Part of a small language model's weights.
Size: MLP 704 SwiGLU, vocabulary 8192, 14.5M parameters.
Training: a variant of Adam for these matrices, 326M tokens, 9949 steps.
Each number is 200 + 30 x the weight over its row's rms, rounded and kept within 0 to 999. Layers, rows and columns count from 0. The size before them is the row's rms in percent of the matrix's.

# layer 11 MLP up, 704x256, rms 0.0593, rows 53-69, columns 192-255
102,193,169,209,172,202,196,207,179,159,158,174,197,195,230,256,138,232,188,205,258,199,125,251,182,231,183,172,159,170,220,184,192,168,166,227,224,207,210,203,176,249,203,199,204,187,184,179,174,255,227,178,239,205,157,259,224,202,198,227,237,224,220,231,232
101,203,195,163,220,241,247,231,184,207,170,212,198,180,181,197,204,193,219,167,213,192,189,137,236,181,225,201,189,184,161,253,155,165,185,199,169,211,245,189,171,202,162,215,206,197,228,171,196,194,161,200,236,188,182,170,200,129,219,215,199,166,162,182,205
097,144,225,269,209,208,203,197,208,167,206,166,193,195,199,200,155,183,154,211,192,162,184,191,254,196,222,211,199,216,153,189,162,220,218,182,154,174,205,168,238,217,168,203,195,222,231,219,231,185,205,191,215,156,172,192,216,245,184,159,211,178,192,193,186
098,181,172,215,226,198,182,140,223,164,258,151,214,175,172,202,210,262,212,230,190,221,119,236,228,172,192,168,182,138,230,200,177,222,174,205,249,184,203,204,192,146,174,227,209,226,236,216,214,189,201,216,227,194,175,236,182,192,163,138,216,198,196,215,180
103,186,211,217,234,179,224,190,182,121,203,237,239,193,238,223,204,205,154,203,213,240,175,264,208,184,238,224,218,199,145,193,194,226,208,202,218,164,178,211,235,208,181,138,252,207,137,207,173,223,244,245,242,177,173,215,202,178,216,226,186,181,202,191,210
093,195,181,192,215,198,224,196,176,213,153,121,185,224,156,217,171,259,200,197,178,227,217,172,220,187,192,142,226,169,163,248,149,219,215,272,234,236,204,145,226,181,204,182,174,222,194,225,197,191,214,214,214,174,192,171,158,224,117,187,201,240,169,199,224
102,149,190,260,176,190,221,212,164,202,204,179,220,188,198,179,230,242,203,213,232,234,212,270,176,245,220,176,233,174,152,204,204,222,217,217,163,199,162,213,266,165,215,154,203,206,220,171,191,162,168,157,205,160,247,180,257,221,189,239,203,210,183,163,200
103,247,235,177,165,225,164,184,168,190,197,190,142,191,219,166,204,195,232,170,207,178,176,162,212,249,166,195,205,297,199,184,276,208,235,187,175,189,206,228,220,201,268,202,220,228,257,269,255,156,204,251,162,223,244,215,245,209,182,249,208,219,231,250,209
103,260,166,209,180,198,193,227,189,166,225,212,206,176,230,242,174,219,207,250,159,183,192,193,176,273,171,188,182,195,213,201,237,229,229,192,180,280,202,207,243,272,172,191,195,216,195,200,180,203,191,236,188,196,182,189,196,168,256,193,229,202,220,187,165
096,194,226,176,223,222,187,250,189,159,203,199,207,218,156,178,199,208,161,194,195,169,208,146,154,201,234,186,218,243,174,233,210,154,205,234,220,199,175,239,148,233,208,213,176,191,265,126,209,198,204,214,166,206,186,212,181,181,203,206,196,268,199,195,210
103,208,208,147,261,203,200,202,257,186,168,207,219,176,188,247,216,214,197,205,252,198,192,222,183,195,212,195,205,240,219,192,150,218,207,188,170,250,188,195,162,187,153,222,225,218,199,171,211,208,176,195,267,187,212,189,215,189,260,181,162,154,198,203,208
098,240,183,201,210,137,164,224,220,211,196,191,187,192,224,202,105,204,219,202,185,216,188,198,209,183,221,243,140,257,178,211,237,216,245,163,211,172,218,179,178,206,188,159,169,165,220,164,189,177,212,222,191,185,190,233,270,164,191,203,248,174,174,211,179
095,224,186,169,201,210,218,174,182,185,236,188,168,168,161,232,286,112,168,171,205,200,191,201,173,263,166,203,168,208,150,153,170,190,188,147,223,197,189,263,226,208,203,191,204,184,240,216,158,241,197,170,223,187,210,229,155,197,202,211,221,175,171,222,207
107,204,216,200,195,218,154,227,181,224,197,217,166,181,234,221,165,206,196,202,172,178,202,223,239,147,208,246,176,175,203,209,165,238,208,159,214,202,240,224,140,205,231,190,182,198,182,116,230,259,159,193,171,252,208,219,199,169,255,185,219,172,236,176,161
102,188,202,164,219,174,232,195,150,175,211,191,141,195,245,210,172,190,187,105,166,204,172,214,159,186,162,184,177,160,184,169,211,272,223,163,207,211,195,201,205,207,141,239,175,198,205,222,229,240,237,216,185,178,220,184,183,182,173,211,194,175,230,209,204
094,182,189,182,198,205,171,273,143,185,232,203,236,149,228,199,160,189,230,223,211,205,175,201,198,230,162,231,268,163,190,246,170,215,229,237,197,167,227,184,146,217,157,189,249,167,180,165,159,137,187,204,193,164,221,188,190,139,232,247,164,210,220,199,147
103,149,231,147,209,215,233,167,210,170,200,184,205,203,149,252,168,228,169,224,175,184,237,205,199,199,200,171,243,217,189,181,218,188,172,229,223,215,216,191,231,199,278,197,174,208,282,216,195,210,193,221,162,162,239,177,187,210,218,219,231,153,236,189,198
# layer 11 MLP down (transposed), 704x256, rms 0.0586, rows 53-69, columns 192-255
100,241,211,174,225,225,232,194,209,185,233,170,178,272,207,198,189,166,151,240,188,168,212,216,227,193,240,218,201,209,182,234,184,174,200,198,156,205,223,102,204,141,172,196,170,191,205,235,209,198,216,230,213,218,186,158,190,161,226,221,222,203,239,172,239
102,199,171,218,249,198,219,188,151,202,172,161,197,170,182,188,225,218,196,229,159,220,153,179,242,170,188,150,223,207,227,172,230,243,225,208,209,199,196,262,186,197,225,232,205,206,216,242,233,224,224,211,161,214,218,205,156,194,147,223,210,212,245,182,220
099,214,227,238,243,218,210,173,140,223,122,243,241,210,196,208,198,218,235,238,211,205,232,173,208,203,144,230,226,206,183,243,196,199,199,234,195,153,233,139,241,207,196,202,170,197,192,175,159,224,172,217,183,197,146,158,179,246,216,163,159,207,186,202,223
098,204,125,243,193,229,177,234,168,132,195,261,176,212,216,154,209,224,236,145,158,224,134,190,201,188,158,184,197,173,218,198,211,196,228,165,237,162,152,242,215,209,163,204,177,212,253,129,197,168,198,227,185,207,218,201,158,254,228,188,217,215,176,216,225
105,241,200,201,230,218,154,210,217,191,163,199,187,200,216,144,176,176,234,200,171,236,161,223,246,120,168,174,222,205,210,244,204,211,191,188,182,224,213,278,179,164,233,158,133,164,187,212,187,195,201,206,239,266,264,269,201,197,219,228,176,244,220,221,216
096,148,213,149,209,173,158,239,233,185,204,249,190,145,238,192,166,182,158,211,217,171,224,221,198,195,269,225,190,210,164,244,184,191,218,171,169,226,243,267,191,241,203,232,192,195,213,204,122,203,208,166,185,218,185,260,220,203,231,178,255,184,201,174,245
102,173,245,188,193,213,189,169,274,146,226,183,265,188,214,155,169,214,230,145,213,222,207,152,215,223,159,218,189,223,228,199,192,206,173,142,183,249,231,226,172,194,142,260,226,233,163,222,164,145,192,217,189,181,200,180,172,184,229,199,253,224,234,178,195
102,212,175,180,206,170,201,192,191,243,230,187,218,181,175,226,228,226,196,192,220,269,193,196,188,196,179,173,182,155,188,203,168,197,208,218,157,193,214,238,279,210,154,239,180,210,226,229,181,199,150,193,177,239,193,172,252,165,199,210,175,208,234,229,195
101,195,212,177,144,151,203,226,194,162,233,184,183,182,208,154,183,230,210,206,201,223,167,194,177,229,201,175,233,206,194,156,194,177,215,212,174,172,132,231,175,159,162,167,262,226,245,169,182,189,208,188,203,204,159,182,178,155,214,263,186,162,212,193,233
092,194,141,231,171,121,210,172,232,222,227,216,211,236,226,235,192,198,193,187,180,226,226,244,235,217,164,159,170,149,192,183,187,222,204,172,222,208,181,173,217,208,218,180,145,170,200,243,206,198,195,196,191,209,212,200,208,258,159,187,208,152,212,160,196
098,173,176,203,207,237,192,243,210,185,210,229,160,167,181,189,114,201,213,198,218,214,216,238,191,233,174,150,195,179,233,190,240,188,172,158,238,191,177,234,171,184,213,182,206,233,169,164,158,261,172,229,191,185,163,206,212,202,199,227,268,193,214,186,142
095,140,212,166,179,212,167,144,169,207,222,189,208,172,173,190,235,194,221,225,204,186,228,200,157,175,199,230,238,167,217,202,183,201,218,191,188,192,223,233,171,203,223,260,246,203,205,191,162,216,195,206,209,177,235,173,209,241,201,197,147,172,214,196,181
094,213,216,221,193,163,140,187,248,140,143,167,183,255,235,214,135,185,188,161,207,158,205,182,178,160,209,223,169,189,236,226,173,192,194,160,166,177,251,232,164,144,223,166,213,217,148,257,169,214,209,185,222,205,199,173,163,197,163,172,203,253,234,161,219
106,225,173,168,183,224,179,183,213,215,193,215,200,192,228,198,185,161,198,237,195,249,221,144,181,222,247,231,156,228,175,207,222,193,268,148,135,206,194,181,156,169,216,200,196,236,204,176,204,222,150,199,207,239,179,165,206,215,248,249,158,207,177,133,190
100,190,222,218,217,225,262,205,239,268,206,229,178,181,217,187,179,189,148,257,204,213,173,246,243,235,222,247,138,231,213,282,234,227,214,224,268,238,209,165,254,216,198,195,187,192,120,182,180,177,189,201,210,178,208,249,221,226,194,211,183,187,177,194,180
097,193,187,225,208,168,206,191,227,213,188,256,177,202,188,197,142,207,246,199,137,153,168,155,203,201,258,187,208,182,236,221,234,196,222,215,131,216,223,147,187,158,185,183,231,207,167,252,192,179,208,254,220,193,258,186,203,191,172,182,177,199,226,213,247
103,217,159,200,194,211,220,220,218,195,245,205,239,176,225,202,180,176,165,204,219,131,218,203,178,248,217,168,201,197,151,223,177,107,208,231,202,139,191,112,188,199,167,237,188,221,198,201,188,256,177,168,168,172,266,182,200,175,226,242,185,145,203,206,159
# layer 11 MLP gate, 704x256, rms 0.0581, rows 54-70, columns 192-255
101,169,250,229,183,182,178,199,195,208,182,195,218,136,223,193,140,178,187,235,180,185,180,167,190,160,187,205,259,236,186,212,211,168,164,216,132,215,148,194,157,179,196,194,258,213,174,175,243,200,220,241,159,231,236,208,188,261,251,263,150,248,183,215,207
099,209,188,256,219,192,249,210,212,193,175,240,237,229,177,192,191,201,194,207,182,208,219,215,194,221,216,213,224,243,181,180,218,208,200,143,221,248,241,151,184,185,263,202,155,178,223,174,231,174,187,224,207,176,269,225,176,250,196,182,175,216,183,169,249
103,171,215,167,265,153,191,201,227,137,178,201,171,178,178,225,217,214,186,176,219,210,226,221,223,201,162,154,282,234,202,236,219,186,171,142,250,174,175,196,206,172,187,202,232,149,226,215,167,197,186,218,182,168,177,164,182,227,203,193,218,198,192,197,197
105,179,106,202,158,156,195,213,195,141,216,212,205,136,218,197,184,170,225,205,172,185,210,199,173,191,209,174,178,163,189,191,139,205,168,206,231,169,210,160,173,208,188,203,191,206,249,165,204,270,182,228,238,194,221,258,189,224,196,225,195,183,191,204,249
095,247,202,249,156,206,162,175,185,237,224,186,237,216,226,210,200,199,215,187,233,189,203,219,173,191,129,224,212,185,274,207,213,260,213,193,208,165,210,187,210,155,206,262,209,185,183,189,243,253,159,150,218,230,222,190,207,222,257,205,170,217,228,260,198
102,189,164,181,154,250,214,207,222,176,201,177,224,169,194,184,224,213,202,178,259,183,191,170,199,174,170,176,199,221,161,233,202,165,169,171,193,266,210,191,203,164,201,211,225,232,181,215,205,173,205,226,243,228,188,207,212,166,208,198,206,184,177,213,245
105,203,233,197,164,213,242,153,197,128,256,165,210,151,192,189,219,190,228,166,200,193,192,172,170,224,168,194,220,230,196,187,249,154,180,171,202,233,189,192,171,200,193,226,245,125,224,237,169,151,245,184,224,188,246,220,209,236,159,226,248,157,186,172,180
099,152,220,196,201,166,167,223,227,208,167,184,232,153,187,192,207,180,181,202,197,191,138,199,203,245,193,215,174,199,208,220,179,243,190,234,256,182,204,181,190,180,221,178,212,170,193,239,203,212,207,183,211,156,259,197,233,187,206,219,192,189,161,155,229
092,217,208,225,231,204,212,184,209,195,199,231,193,201,194,255,183,164,205,211,221,162,228,211,190,177,241,170,197,154,155,183,155,262,198,223,182,261,230,172,220,190,271,189,202,218,234,169,191,216,184,192,190,173,228,175,291,193,186,204,199,181,197,214,153
098,196,234,171,223,121,196,185,229,209,177,154,189,202,162,141,242,255,175,242,162,176,231,185,204,249,228,219,205,224,166,220,213,182,167,219,215,173,199,182,225,162,191,207,224,165,198,200,194,214,177,209,166,204,188,173,203,241,225,200,73,194,249,151,184
098,229,180,167,220,239,216,155,143,225,254,196,158,207,200,156,205,169,235,173,123,242,211,185,201,238,191,214,153,209,177,221,217,189,174,227,173,187,180,264,255,245,140,199,206,216,208,269,192,225,147,197,230,164,194,235,203,188,173,145,186,211,173,210,184
094,224,212,200,222,192,123,252,232,164,193,209,207,191,187,238,162,151,209,207,179,146,198,248,175,189,252,190,184,139,226,176,139,148,202,172,191,220,206,195,193,211,200,168,270,169,141,231,162,181,198,163,215,224,155,222,184,183,241,207,241,206,221,253,212
109,163,187,167,235,196,211,230,160,190,226,125,224,190,196,221,225,186,205,192,205,207,231,172,166,253,210,211,226,193,169,262,217,193,189,198,199,160,160,220,180,210,201,273,209,192,204,264,189,178,188,183,233,172,141,197,180,229,198,238,212,195,229,240,238
102,166,173,188,162,160,198,173,235,161,237,190,206,222,209,180,189,210,219,211,240,215,128,169,228,224,181,196,208,137,161,215,243,152,241,245,195,201,181,158,202,205,217,207,204,184,226,154,201,220,227,210,150,177,147,195,164,158,164,207,175,224,213,196,169
095,249,220,220,196,186,200,192,207,199,176,144,133,214,162,148,232,201,234,215,232,196,171,233,201,235,175,191,194,231,190,188,215,188,156,234,223,166,202,142,246,168,262,231,198,179,212,185,253,212,234,182,232,235,202,200,204,185,190,207,216,284,160,182,195
100,164,123,210,217,152,163,263,194,256,205,192,195,227,225,204,241,240,217,221,185,203,230,165,222,229,216,159,181,196,185,181,179,162,174,192,211,182,237,161,206,187,214,226,235,148,198,161,181,169,199,200,200,208,219,196,223,227,224,190,213,167,231,208,188
093,199,201,249,255,175,266,220,171,210,200,215,210,239,180,245,227,179,234,188,182,256,224,234,204,222,212,245,225,218,214,197,145,238,231,214,172,199,236,197,201,263,234,184,168,133,229,185,199,187,206,218,224,216,242,143,198,182,248,235,245,216,186,148,241